python train.py --num_attention_heads=4 --num_key_value_heads=2 --head_dim=32 --intermediate_size=512 --hidden_act="silu" --norm="rmsnorm" --qk_norm=false --bias="qkv" --init_std_qkv=0.0475 --warmup_steps=200 --schedule="wsd" --decay_fraction=0.846 --batch_tokens=32768 --max_seq_len=256 --train_tokens=101000000
Each number is 50 + 10 x the weight over its row's rms, rounded and kept within 0 to 99. Layers, rows and columns count from 0. The size before them is the row's rms in percent of the matrix's.

# up: layer 9 MLP up, 512x128, rms 0.155, rows 368-420, columns 64-127
# down: layer 9 MLP down (transposed), 512x128, rms 0.149, rows 368-419, columns 64-127
up368 083:62 51 50 45 38 43 51 53 54 35 51 58 43 45 56 47 52 37 65 42 57 39 50 48 64 58 60 62 54 53 58 49 37 45 47 47 48 38 55 57 52 50 59 43 53 57 49 44 45 18 41 52 54 53 43 47 35 60 20 52 32 55 27 39
down368 085:34 53 60 53 31 68 39 38 56 63 43 50 66 33 53 61 39 48 44 41 55 35 44 49 52 33 47 50 39 51 62 47 48 49 55 49 32 57 37 55 45 49 67 54 53 59 63 43 28 35 46 36 55 38 55 47 35 44 53 61 55 71 45 41
up369 104:35 42 48 45 52 46 68 53 59 50 53 50 56 66 45 64 42 35 38 48 39 43 41 47 51 63 52 36 42 45 34 62 50 62 44 38 53 51 33 36 53 49 50 45 57 37 43 59 66 54 60 64 53 42 50 75 46 39 38 45 35 61 43 27
down369 104:53 42 39 46 50 47 59 56 49 51 66 43 45 57 63 38 35 45 58 43 54 62 39 50 38 46 36 39 59 33 50 52 69 42 48 51 52 46 66 54 40 47 36 39 54 49 49 49 64 46 55 58 34 53 55 64 65 56 52 52 36 47 69 54
up370 097:50 37 18 46 52 50 42 45 35 41 53 51 55 44 43 58 57 39 41 50 67 49 52 34 42 37 67 50 45 51 49 68 56 47 47 56 53 43 59 43 60 47 53 40 62 36 62 50 40 49 51 30 57 45 60 62 31 46 41 41 44 31 57 59
down370 098:32 43 50 49 43 49 65 51 62 60 38 51 47 51 46 38 48 44 52 70 38 39 58 54 68 58 35 73 73 59 67 50 56 38 47 66 61 56 54 61 42 39 61 47 48 58 48 51 61 57 38 54 37 37 51 52 35 54 45 46 66 35 46 45
up371 082:60 46 53 47 53 32 48 45 70 37 34 48 49 48 46 72 47 73 80 56 46 40 52 41 58 54 60 53 55 54 61 37 54 64 49 49 57 52 55 42 58 61 66 57 56 43 59 60 48 35 48 55 58 53 56 66 39 29 46 62 43 69 54 57
down371 084:44 51 42 42 31 64 57 54 47 61 56 40 63 41 41 51 58 44 51 50 36 43 52 41 37 39 45 50 28 39 34 54 54 32 40 57 47 52 38 53 48 55 67 38 46 64 57 36 48 53 55 64 45 52 46 36 45 53 54 46 54 33 64 53
up372 094:40 59 39 77 49 53 63 40 48 48 59 56 39 57 50 56 48 45 45 58 51 51 48 73 67 60 53 65 69 62 42 46 60 63 38 36 41 34 45 35 65 58 56 43 68 59 64 61 80 42 52 53 46 53 44 61 35 49 48 53 41 55 42 45
down372 088:53 49 60 45 32 61 57 57 42 55 47 48 56 33 53 49 39 52 42 56 52 54 54 43 31 48 61 35 48 56 47 59 47 38 46 41 27 65 42 59 58 62 64 56 53 61 53 41 44 62 53 60 65 41 38 40 41 68 51 63 43 52 35 46
up373 116:46 63 44 44 38 40 56 46 52 47 49 62 54 41 43 42 68 60 37 50 65 50 37 70 44 56 53 46 47 26 51 40 40 54 59 62 44 51 58 51 43 38 27 50 47 60 63 50 49 42 53 51 60 48 43 68 47 46 54 65 38 34 68 45
down373 112:65 34 49 59 58 69 62 54 35 63 43 62 46 73 48 59 32 42 38 45 48 60 54 53 59 35 51 55 38 51 51 53 61 44 56 56 56 57 58 50 55 62 55 65 58 52 45 56 61 47 57 40 55 47 58 57 69 67 48 34 53 31 62 43
up374 106:54 51 59 56 73 53 39 49 43 37 60 45 41 59 41 63 61 47 64 40 53 49 44 54 52 58 50 48 44 46 44 51 50 35 40 43 49 61 54 56 52 67 53 56 45 44 39 39 52 36 61 56 66 55 43 59 55 34 51 27 40 60 70 38
down374 099:56 54 41 70 39 46 63 59 45 39 64 41 48 65 38 55 55 46 45 34 49 33 39 52 48 67 45 44 60 48 35 52 45 63 55 59 59 31 55 58 54 45 52 46 48 38 54 62 49 39 45 39 55 55 63 70 36 47 58 40 69 44 51 67
up375 087:48 27 53 53 51 49 23 54 43 48 66 68 61 50 49 57 65 49 59 40 43 42 63 48 49 45 50 57 48 40 56 52 46 41 52 54 49 54 39 35 38 43 23 71 64 61 57 57 56 62 47 61 36 49 43 56 43 62 42 42 45 43 61 53
down375 094:60 51 45 43 51 53 76 48 46 55 52 71 55 50 59 46 61 66 52 36 36 68 66 46 54 55 63 38 69 52 32 68 42 52 59 56 27 59 55 47 31 48 37 54 51 41 45 46 58 51 61 66 64 37 41 50 42 50 54 43 49 58 48 58
up376 100:59 62 32 39 43 50 46 44 55 66 62 47 64 62 47 43 60 53 66 46 56 46 50 63 37 46 54 49 58 41 57 49 61 64 64 59 47 66 47 61 71 52 44 48 44 45 52 52 54 48 53 49 41 71 44 56 53 43 45 56 51 53 55 55
down376 098:49 54 57 40 45 44 43 42 54 35 47 49 46 47 46 45 39 42 29 50 47 30 56 35 52 37 44 64 33 38 47 39 51 43 44 38 66 50 51 55 33 49 43 67 50 57 49 43 49 65 52 43 42 41 52 47 53 37 45 66 62 54 44 58
up377 102:37 56 64 54 32 40 53 53 63 50 43 51 59 39 52 31 42 43 59 54 41 29 46 44 37 31 57 63 48 44 52 64 47 69 39 59 49 58 48 30 45 50 72 47 50 74 42 60 54 61 46 61 33 45 53 57 54 50 57 34 59 49 41 54
down377 107:68 49 51 59 26 54 50 44 40 61 36 24 47 52 44 48 43 34 30 33 52 47 48 63 61 42 58 62 50 65 43 24 38 52 61 47 53 42 52 43 42 50 57 56 65 41 53 46 50 60 75 50 64 50 42 43 31 42 54 49 46 47 42 39
up378 088:69 50 66 43 61 60 38 60 54 41 56 58 37 66 52 56 49 73 40 66 57 62 56 38 42 49 44 44 31 54 66 45 62 54 61 62 34 56 73 38 52 52 40 43 53 33 42 60 47 46 63 55 49 53 57 50 38 47 64 54 39 62 50 46
down378 082:48 52 70 57 25 52 64 64 46 65 51 42 71 37 51 57 50 61 29 53 50 46 58 71 48 44 40 46 54 54 59 39 55 40 51 51 14 56 34 51 29 58 47 55 41 67 59 37 46 52 43 48 50 48 51 33 45 61 59 62 62 46 56 44
up379 112:40 50 55 49 71 53 37 45 40 45 42 52 59 38 56 58 41 69 72 35 79 38 55 57 52 30 66 41 50 53 60 35 28 46 47 70 44 45 77 60 51 58 42 50 42 38 57 45 48 34 45 37 57 42 46 50 44 51 55 56 64 58 65 36
down379 108:56 40 48 46 51 58 47 52 51 57 51 36 43 40 62 45 51 51 26 34 58 64 55 43 43 54 28 46 49 31 38 43 54 56 53 35 59 65 45 43 53 43 61 52 55 46 46 35 44 57 51 68 68 53 45 65 57 43 44 50 58 54 55 46
up380 097:69 54 52 57 57 59 41 42 63 71 62 55 61 64 41 48 50 53 70 32 49 27 71 50 39 53 54 56 50 51 66 54 45 45 49 58 59 58 47 41 58 45 44 36 56 30 54 53 39 45 48 60 35 44 51 43 51 42 70 59 59 48 55 46
down380 097:42 61 39 33 45 43 47 53 47 51 81 68 56 44 53 65 46 45 57 45 58 57 50 68 39 32 56 62 33 55 55 51 52 52 51 59 42 40 32 60 38 51 65 60 58 65 65 68 51 49 44 59 49 66 62 47 48 43 48 51 57 64 45 57
up381 107:60 57 54 41 59 57 46 58 39 44 32 52 66 35 59 43 51 38 68 43 40 70 50 41 41 51 63 38 36 48 46 56 46 57 37 38 53 51 46 51 58 41 56 37 63 54 58 33 52 58 52 36 57 50 38 56 33 54 46 43 57 69 60 59
down381 102:47 58 49 58 33 36 46 57 38 43 53 57 41 64 54 48 36 72 49 68 41 61 67 60 50 63 60 49 57 43 57 64 52 59 45 60 58 52 32 55 52 57 43 48 66 35 49 47 55 50 57 56 43 53 58 55 35 33 52 34 49 47 47 46
up382 094:58 51 43 60 63 61 39 24 52 55 49 73 36 25 67 39 46 37 51 57 53 74 45 59 59 51 70 44 39 54 45 36 59 50 43 41 51 55 48 61 47 54 43 51 43 47 61 56 35 30 54 39 69 62 46 57 52 45 60 46 43 31 56 51
down382 094:59 49 75 44 58 46 43 61 46 38 51 48 51 45 42 51 45 51 52 44 37 57 57 50 56 34 48 48 47 74 43 55 53 62 38 31 35 41 34 54 33 41 51 61 38 57 53 37 63 58 34 54 49 50 56 44 61 55 60 81 58 59 43 56
up383 097:65 49 62 48 71 46 44 53 44 62 42 48 48 66 59 42 46 38 48 42 47 50 51 64 57 55 59 65 50 43 41 58 44 52 51 41 52 39 60 34 52 43 61 51 58 53 51 49 66 44 39 49 59 40 42 68 54 39 50 62 59 37 28 68
down383 096:39 44 34 45 45 36 45 56 55 52 49 48 31 58 54 39 51 47 45 36 53 46 50 33 35 42 61 39 60 70 51 51 60 45 51 44 74 48 64 54 47 51 55 38 40 53 40 50 53 58 50 53 45 42 42 42 54 43 48 40 51 34 49 38
up384 100:63 50 27 45 57 48 49 42 56 58 41 41 39 62 60 44 67 51 30 40 60 46 74 60 53 55 51 56 60 38 48 41 45 37 45 59 45 30 52 45 55 48 42 56 70 41 56 59 45 49 43 43 45 44 59 40 49 62 34 45 36 20 56 54
down384 099:28 36 64 52 60 53 49 37 52 47 52 48 47 50 58 59 27 44 65 59 40 61 30 42 69 59 32 42 57 59 61 51 30 63 54 35 34 46 47 54 35 49 51 50 49 52 39 46 56 53 74 52 28 69 54 58 41 52 43 44 70 37 49 36
up385 097:45 61 63 50 66 54 50 50 49 47 62 42 42 54 45 41 62 67 49 51 43 56 52 67 43 51 52 58 38 36 43 41 56 64 37 61 44 48 56 61 57 36 64 51 40 57 34 60 41 50 51 51 72 44 51 53 42 52 48 33 62 43 52 48
down385 097:41 63 47 56 41 47 60 61 65 46 48 55 50 63 64 56 31 71 57 48 63 57 46 54 29 37 50 51 57 63 34 38 43 35 41 39 60 43 54 50 28 42 59 54 62 58 58 59 37 37 39 38 72 41 54 55 49 52 58 36 44 42 46 57
up386 112:49 44 56 37 55 36 56 31 41 63 39 62 45 64 53 35 51 47 50 59 63 42 58 41 56 42 64 36 54 40 33 51 51 73 57 76 43 46 53 55 52 46 55 48 48 41 55 45 37 63 43 52 52 60 47 51 60 55 49 46 31 30 46 54
down386 111:47 61 56 51 43 57 52 56 47 63 39 48 31 48 40 53 54 45 52 48 50 49 52 38 56 46 49 39 31 30 57 65 69 51 54 67 43 41 60 38 38 48 56 41 55 61 36 41 48 66 39 46 47 37 63 46 39 52 73 34 48 35 31 50
up387 085:49 57 39 64 44 41 56 42 52 57 55 50 58 49 44 49 48 36 37 48 40 39 52 50 34 59 60 51 63 46 57 59 46 52 44 38 57 38 51 50 46 43 65 63 63 49 58 50 45 47 28 49 31 51 47 55 54 64 33 37 45 45 51 45
down387 085:44 52 48 46 41 69 47 59 50 58 48 52 49 47 55 62 40 55 42 57 47 67 52 29 63 35 53 40 36 48 59 38 69 36 52 57 53 58 37 63 31 67 33 37 45 61 37 52 50 44 69 41 43 56 48 47 67 42 51 64 45 53 46 45
up388 092:38 40 61 51 63 37 31 58 45 36 48 54 50 64 59 36 48 51 55 59 53 38 44 58 43 44 65 41 48 44 32 54 34 53 61 42 59 55 51 40 41 55 59 58 63 47 48 57 45 58 45 83 34 36 54 49 44 72 45 30 45 50 55 59
down388 093:27 53 46 35 63 46 27 45 47 46 29 44 39 72 52 47 49 34 47 37 41 60 61 38 56 57 38 53 57 46 42 60 45 59 39 55 54 56 61 44 67 48 39 47 49 46 51 41 53 63 51 52 46 53 43 47 65 34 62 45 46 61 38 53
up389 092:39 50 64 54 54 49 46 51 47 68 58 40 52 45 53 60 46 58 37 56 48 42 62 67 40 47 56 31 31 59 57 42 46 62 41 57 52 54 43 39 56 32 61 57 52 69 69 51 44 54 59 42 28 34 65 44 55 51 58 45 48 51 46 38
down389 097:53 51 50 50 55 58 34 50 51 50 39 43 54 48 50 54 47 65 49 51 56 50 44 25 59 50 53 51 55 56 36 65 43 46 70 43 64 24 49 68 51 60 48 51 65 76 63 51 59 55 51 56 41 73 54 60 45 49 47 42 50 48 56 50
up390 105:48 53 36 52 48 30 47 39 53 50 70 63 65 53 42 50 45 44 46 36 31 38 41 40 20 40 53 54 57 46 56 47 61 76 56 50 55 44 62 54 45 57 55 48 57 62 53 50 38 47 53 29 56 47 46 57 59 45 58 60 52 59 49 51
down390 107:56 54 55 71 38 37 52 33 32 52 37 48 49 25 49 65 43 52 43 53 65 63 52 53 50 38 58 42 58 38 58 55 48 55 59 38 78 55 49 46 57 45 58 36 36 61 50 36 32 55 62 45 41 56 44 46 51 53 49 66 41 35 62 41
up391 111:69 74 64 57 42 48 46 57 62 31 44 58 43 50 41 64 58 51 52 63 71 52 58 37 53 57 61 56 53 68 42 67 53 58 67 50 47 54 51 30 37 47 35 53 53 68 67 46 47 54 60 47 53 54 37 44 56 58 45 47 38 32 53 39
down391 110:45 32 62 47 54 60 41 43 42 26 57 47 61 30 47 48 29 39 39 46 31 62 40 81 40 40 35 53 51 39 68 48 60 58 39 61 46 57 48 56 70 68 43 39 63 37 63 53 37 56 49 70 50 58 47 60 58 42 59 37 53 63 43 54
up392 115:58 32 55 43 44 48 56 51 70 56 41 53 53 43 65 54 48 49 48 21 51 61 49 50 55 57 58 63 39 52 49 52 55 56 23 62 55 48 45 51 45 58 54 48 52 57 58 65 63 64 61 47 41 42 38 52 49 51 30 43 39 58 52 60
down392 102:68 57 48 48 73 53 44 48 31 59 60 63 52 34 57 44 62 53 47 71 50 51 36 61 60 45 43 53 66 72 49 46 40 55 59 46 36 21 55 47 51 43 43 49 58 48 38 46 47 62 56 56 71 47 45 38 55 49 47 34 41 54 48 47
up393 092:38 56 43 44 34 55 41 29 64 48 55 55 54 51 60 47 38 42 47 55 49 41 46 48 54 45 58 46 47 46 48 41 54 43 67 50 46 60 57 51 41 47 54 55 62 42 55 59 57 42 42 47 40 49 49 39 43 59 38 48 56 50 35 57
down393 100:42 43 36 53 49 42 44 70 49 43 40 62 56 41 44 30 37 61 68 56 22 56 56 40 53 61 47 44 44 38 54 54 53 47 44 52 60 43 41 40 68 58 59 41 40 45 47 52 45 56 59 74 59 39 51 57 43 52 42 54 51 50 66 40
up394 112:56 48 57 55 48 61 64 61 30 50 56 51 60 56 27 56 46 50 28 61 30 40 55 49 54 44 62 56 39 48 29 58 51 55 60 50 33 48 43 53 51 50 60 42 50 29 53 43 54 52 20 49 49 68 39 57 51 57 52 63 31 47 48 38
down394 102:62 49 44 63 62 40 49 44 53 33 30 45 36 56 61 56 56 50 63 51 56 59 43 56 66 34 45 42 55 53 56 58 56 33 45 61 72 52 48 57 37 54 51 68 47 61 51 53 60 42 51 60 60 60 43 37 55 37 49 50 41 49 66 40
up395 110:37 65 55 39 56 29 40 61 65 50 45 50 54 47 63 37 57 40 54 41 38 56 42 56 37 44 57 49 60 46 56 46 49 56 42 50 39 67 55 54 54 53 51 59 41 64 44 44 38 55 45 48 59 54 38 48 44 40 48 73 33 46 45 30
down395 102:43 48 59 56 55 50 53 45 59 49 63 57 58 56 48 51 52 46 45 54 44 37 49 43 47 45 44 51 40 59 39 61 50 49 71 50 52 54 49 59 44 55 56 50 58 40 50 57 73 21 62 39 42 44 91 39 66 37 52 32 57 31 41 66
up396 092:56 57 54 70 40 46 62 50 48 69 46 56 52 54 36 46 54 43 48 66 70 36 64 57 55 65 54 52 44 68 39 56 67 51 66 67 70 39 64 44 61 36 51 53 47 30 35 51 52 46 51 43 36 55 48 43 34 43 62 50 57 28 42 66
down396 088:67 63 35 34 72 46 43 44 65 40 72 56 32 54 42 55 36 53 57 43 55 55 44 65 51 40 56 38 63 49 53 46 34 40 39 42 84 35 47 53 47 66 37 40 43 51 63 44 51 52 31 55 58 58 35 51 57 53 41 57 65 58 54 57
up397 091:57 38 55 62 50 64 46 49 51 42 55 43 47 57 51 56 54 61 51 49 52 30 50 53 52 66 32 47 44 49 48 58 30 39 46 52 48 63 47 52 64 51 48 54 54 54 58 63 42 32 54 31 51 41 61 34 49 59 53 58 51 56 46 45
down397 092:54 52 40 59 51 43 58 48 58 43 34 36 37 73 46 53 54 36 43 54 47 51 49 14 43 52 57 60 54 56 64 49 48 58 47 29 54 41 62 67 46 49 61 43 46 71 54 48 59 38 48 71 49 50 51 53 49 48 50 49 64 48 57 55
up398 101:59 31 45 52 42 34 62 38 56 69 41 51 50 49 41 49 58 38 55 48 45 57 43 37 52 53 38 54 66 52 50 70 44 51 50 52 25 54 54 58 63 55 58 43 39 42 44 64 54 51 30 39 40 49 58 54 53 54 41 57 46 51 45 23
down398 096:64 59 58 60 50 47 40 45 47 52 42 50 62 58 40 52 40 55 51 47 53 48 36 49 80 49 56 57 38 55 49 44 48 52 51 39 70 28 48 29 54 32 60 61 69 54 44 58 59 43 52 26 30 46 44 62 43 35 48 42 36 59 55 49
up399 104:47 51 54 73 58 45 55 64 43 49 47 56 55 53 45 48 55 45 54 31 71 42 45 45 59 62 56 30 46 63 56 48 63 51 26 58 55 60 54 41 44 49 52 33 42 44 46 61 62 57 52 60 42 36 81 42 53 47 47 55 47 45 60 44
down399 092:53 41 37 51 45 55 62 48 55 45 47 55 39 56 42 62 46 64 47 61 36 47 38 63 33 55 57 60 52 49 33 39 49 36 49 56 55 52 66 58 62 62 57 54 51 56 60 66 53 48 40 38 48 37 37 49 39 43 57 48 42 46 46 57
up400 091:52 69 60 57 52 62 41 52 46 47 43 58 46 70 53 44 47 73 39 52 45 43 65 35 45 41 50 51 54 53 42 36 52 57 62 57 57 61 52 44 54 59 38 37 44 37 33 67 48 55 60 65 56 51 58 69 58 41 42 62 52 61 57 53
down400 079:32 45 63 53 26 59 57 62 36 48 40 38 63 30 59 48 50 52 30 44 40 50 45 53 46 40 51 36 43 50 47 60 37 37 65 56 38 51 26 59 47 63 43 52 45 68 52 48 50 35 56 48 56 50 44 49 42 67 61 59 51 52 50 42
up401 094:47 52 38 66 54 42 34 44 38 45 35 67 65 52 55 66 49 46 45 50 60 72 50 57 51 54 45 39 46 64 58 59 67 47 49 59 46 57 61 42 72 51 42 44 57 55 49 39 47 45 47 39 52 65 57 42 47 62 59 42 58 50 46 52
down401 097:61 53 32 47 35 43 49 41 34 39 56 47 43 45 57 39 53 47 33 51 53 56 36 45 48 49 31 54 51 49 54 48 41 48 53 45 64 54 40 55 42 30 42 43 49 42 36 35 59 44 54 61 56 42 40 61 63 50 50 60 39 56 39 39
up402 091:39 37 43 58 64 48 50 61 49 28 57 63 36 54 54 55 60 69 46 58 57 55 43 55 58 47 64 48 52 70 44 54 45 56 58 41 53 56 44 49 48 50 45 42 47 48 48 59 54 61 63 69 62 41 23 60 40 41 49 45 35 62 35 30
down402 091:50 53 38 61 47 26 61 63 58 59 37 17 58 46 59 42 51 70 45 43 66 37 64 63 47 50 31 44 44 39 69 60 48 49 60 57 34 52 44 55 51 39 53 39 43 50 44 39 49 37 54 33 45 52 51 54 44 67 54 56 64 44 58 43
up403 102:40 52 44 56 59 53 44 47 36 55 46 48 56 48 61 45 57 45 67 65 52 35 34 64 37 59 62 57 23 35 40 39 53 32 42 52 58 64 38 39 61 44 48 58 47 27 59 47 46 39 41 44 62 43 52 65 36 52 37 55 54 55 69 47
down403 114:58 68 55 49 30 61 48 39 45 41 53 49 48 65 30 44 46 39 43 54 59 59 49 44 53 58 44 49 51 55 54 43 60 39 61 42 53 44 51 56 43 61 49 70 50 40 44 51 58 38 44 51 50 73 60 42 66 54 43 40 50 57 49 54
up404 110:52 53 59 38 44 46 53 55 48 40 39 76 44 45 39 41 40 49 53 71 24 47 56 58 63 34 61 57 62 48 38 47 56 44 34 62 44 59 43 52 60 44 48 39 50 47 48 50 52 50 36 55 63 58 50 43 43 58 55 55 56 60 57 58
down404 098:55 47 38 58 44 43 55 45 23 50 55 20 49 34 54 55 59 47 43 33 63 47 47 44 47 70 28 43 52 39 53 56 57 51 61 49 56 46 51 38 51 65 58 51 49 45 41 46 49 58 57 37 39 47 67 57 43 46 23 47 56 42 53 58
up405 115:68 56 25 49 48 52 51 38 63 45 56 52 45 60 19 48 57 71 62 40 54 49 73 35 37 42 37 36 50 49 50 61 56 49 52 56 41 45 63 48 63 44 63 53 60 43 41 56 49 44 59 43 51 52 40 61 57 47 69 52 42 56 49 63
down405 114:58 62 41 41 52 56 38 43 51 50 47 53 42 47 31 55 49 44 57 63 70 39 45 36 47 30 61 60 46 49 48 44 44 54 55 35 38 42 54 48 67 49 47 37 39 67 44 51 57 51 42 37 52 65 48 45 57 50 55 48 50 47 51 43
up406 092:43 52 52 50 55 49 41 42 45 44 37 35 53 39 42 47 40 40 38 76 34 47 62 42 58 40 35 60 67 60 40 43 52 36 57 54 61 38 58 55 54 46 53 52 56 40 40 66 61 41 59 45 51 56 38 41 31 45 70 37 53 42 45 63
down406 085:46 57 45 38 55 62 57 49 60 50 40 45 36 46 50 52 43 56 57 50 55 58 40 55 69 51 49 54 32 49 56 48 46 60 55 58 99 50 57 49 36 56 51 54 53 53 61 48 56 62 52 45 77 55 38 64 50 70 43 51 58 64 75 54
up407 095:61 42 49 62 38 55 71 48 47 51 68 56 57 50 57 65 48 56 65 35 54 45 60 39 35 58 66 54 25 52 42 54 56 42 57 53 45 50 35 35 55 44 61 64 63 42 56 38 44 49 56 56 76 56 43 50 32 48 63 47 54 48 39 43
down407 095:58 18 46 58 70 53 36 39 47 33 32 53 33 60 52 43 35 47 28 45 61 49 52 59 46 42 65 62 60 60 60 36 51 46 44 61 50 49 54 55 45 46 53 52 47 42 54 48 71 51 40 63 52 43 75 50 69 41 46 56 52 54 37 47
up408 091:34 43 47 57 44 55 23 45 64 66 44 56 41 53 61 48 58 63 55 43 53 57 48 43 49 42 57 54 42 52 53 51 52 49 37 56 51 53 59 51 48 49 48 40 50 64 34 71 51 54 33 37 57 50 58 62 42 62 47 57 45 57 51 45
down408 101:37 78 60 56 52 32 45 35 61 60 59 52 50 51 31 53 54 36 43 31 63 39 51 54 63 42 64 55 50 52 55 43 49 66 46 50 32 47 54 45 51 67 47 60 33 60 48 58 51 55 39 41 27 44 34 34 46 45 44 64 53 50 54 38
up409 087:52 57 48 43 50 50 52 64 51 31 63 35 45 34 65 39 46 38 64 49 57 27 51 57 37 43 48 38 47 41 44 53 39 38 42 65 50 51 55 53 42 44 35 47 52 42 62 38 41 38 44 62 58 49 54 52 53 61 42 70 45 39 35 37
down409 084:32 48 53 64 37 54 51 67 36 58 52 45 47 29 54 58 45 63 43 46 45 45 59 61 31 53 53 38 49 51 59 48 62 49 54 41 36 45 39 66 38 66 43 41 40 54 46 61 47 48 31 53 60 53 70 46 52 72 75 59 40 46 51 35
up410 112:71 59 58 38 75 38 61 77 58 37 51 67 60 63 51 28 59 66 48 41 70 46 64 61 57 45 54 44 52 46 46 51 51 74 45 57 41 71 53 56 54 46 62 57 40 56 64 52 45 49 63 46 48 50 44 77 37 63 60 42 42 30 62 53
down410 113:45 49 50 40 50 70 43 50 42 37 55 42 43 55 48 62 55 54 56 42 54 39 42 51 40 51 77 62 41 49 35 60 34 36 53 39 33 39 42 50 57 52 53 55 38 41 37 47 53 49 43 62 49 52 37 57 50 53 67 48 73 44 52 54
up411 110:58 54 50 43 74 24 67 33 44 49 58 37 49 37 58 63 58 56 56 30 43 45 43 46 42 35 59 35 37 45 54 38 61 48 41 53 57 31 40 43 54 46 51 31 50 51 52 52 41 47 42 57 59 52 62 59 52 55 43 33 54 44 39 54
down411 102:34 62 53 60 62 57 62 54 47 63 53 40 56 59 44 50 59 53 30 55 64 42 54 49 60 43 35 37 56 52 44 49 49 27 33 33 59 58 42 49 64 50 63 56 41 37 45 58 42 70 45 56 29 56 47 54 43 62 46 53 52 53 58 48
up412 120:62 69 39 34 60 48 59 49 59 41 55 60 44 44 60 51 46 58 50 59 63 49 53 40 46 40 46 54 47 49 63 45 59 36 53 36 60 47 64 34 52 65 64 77 52 54 27 54 60 57 48 29 23 39 48 39 42 43 30 54 32 57 54 52
down412 117:44 34 49 40 62 52 63 50 56 45 51 46 39 44 36 57 59 46 49 75 44 65 39 55 30 53 51 53 53 50 49 46 33 54 63 37 67 45 64 63 41 39 63 45 23 67 41 66 37 62 40 72 55 48 44 39 50 55 38 65 37 60 59 53
up413 111:47 58 40 53 56 44 62 44 62 54 54 43 52 79 43 47 33 57 48 59 46 43 58 44 54 48 39 43 64 40 47 51 49 56 62 81 31 58 65 74 60 54 63 56 48 43 60 49 57 45 34 50 58 48 59 66 57 48 39 37 53 61 62 55
down413 120:48 58 39 45 51 43 67 46 39 54 49 63 34 45 32 51 47 47 46 39 49 58 54 58 31 44 67 35 34 53 45 56 65 53 51 38 56 50 62 48 45 40 61 36 62 53 39 45 34 45 66 51 45 42 61 46 35 57 73 44 47 51 40 45
up414 088:68 43 61 53 41 58 62 46 51 45 69 60 57 64 50 53 51 53 60 48 45 50 49 50 48 51 53 62 48 51 55 53 53 55 56 49 61 52 61 51 49 48 40 59 43 49 46 40 50 46 46 55 61 61 63 49 48 62 49 47 28 48 68 56
down414 091:58 60 64 49 34 45 48 55 43 52 50 28 60 37 57 48 54 44 41 44 55 34 36 51 55 50 43 58 28 65 49 43 41 53 53 48 50 43 28 40 41 55 30 68 56 44 51 51 46 65 46 39 53 45 46 50 58 59 53 49 59 43 50 42
up415 097:60 61 47 53 20 60 55 59 51 70 52 45 45 34 46 62 59 42 58 30 58 57 37 60 40 50 43 48 44 58 44 76 62 53 40 48 42 59 58 45 54 29 53 59 39 61 47 50 47 63 53 39 62 47 54 61 54 49 55 22 61 56 43 45
down415 110:50 57 55 35 30 51 57 52 36 39 47 26 56 41 39 45 43 52 67 58 40 54 47 48 73 39 48 42 39 59 47 53 45 64 47 71 73 58 63 48 47 54 38 49 39 44 31 37 55 57 46 57 59 54 52 56 57 55 39 53 50 36 37 60
up416 112:37 44 55 60 42 44 51 60 45 43 65 55 45 73 59 81 57 42 45 35 41 56 56 33 55 49 42 45 53 54 36 49 53 63 66 63 46 41 43 37 51 55 46 60 59 28 71 53 36 51 58 36 65 39 46 47 57 56 59 56 47 40 49 39
down416 108:49 45 48 55 50 33 74 51 45 71 65 26 56 54 65 61 54 35 54 41 68 42 57 33 60 49 44 56 54 46 41 61 49 48 51 38 49 43 51 41 47 49 52 41 49 39 40 43 46 60 71 58 42 58 54 48 45 42 55 36 51 28 52 53
up417 108:41 51 52 56 38 61 62 41 49 52 59 45 56 42 41 34 50 68 51 50 39 51 22 57 39 49 62 52 36 65 54 36 55 65 48 51 55 55 36 57 55 53 49 43 44 57 42 46 61 49 28 50 53 64 54 47 68 53 59 82 25 57 42 57
down417 113:62 59 41 45 56 70 49 38 63 53 36 49 58 50 33 53 55 28 42 48 62 62 53 44 44 49 47 56 70 57 48 39 53 51 30 43 50 60 47 40 55 51 48 49 48 36 55 61 57 41 47 62 50 45 41 29 49 46 67 58 50 47 60 55
up418 100:55 55 46 66 49 55 47 58 36 36 26 65 53 49 47 34 54 57 40 64 41 51 66 60 60 65 61 48 64 45 58 45 58 70 49 50 44 56 68 56 43 57 46 67 47 52 39 50 41 49 47 52 47 58 56 59 57 40 47 37 45 53 38 48
down418 098:57 52 51 52 36 53 64 33 46 56 52 59 43 41 61 54 56 43 42 55 57 38 58 41 50 36 67 52 48 44 44 52 52 58 40 47 44 41 50 31 43 68 40 56 67 31 51 78 46 56 61 45 52 44 59 36 37 53 51 40 42 60 48 51
up419 105:35 53 56 70 49 47 60 51 72 40 47 58 36 45 63 54 54 46 24 56 56 48 59 37 41 47 71 34 39 50 55 56 39 48 45 33 55 45 53 47 37 46 57 50 70 41 41 51 39 67 48 62 61 52 60 44 52 61 54 49 35 43 39 73
down419 097:57 61 50 53 52 37 58 43 46 52 64 37 75 47 42 67 55 35 63 43 69 46 50 45 48 55 62 43 28 59 37 35 51 53 39 45 66 45 31 40 57 47 61 62 55 73 56 58 41 29 74 40 30 52 59 44 54 47 39 48 67 45 58 42
up420 095:50 74 55 38 58 39 46 31 59 30 43 41 42 59 55 35 47 74 45 52 65 58 62 38 65 29 53 45 51 50 68 58 50 48 48 44 50 47 58 46 47 38 57 52 35 50 39 40 40 50 44 45 39 39 59 55 43 58 51 58 53 50 61 65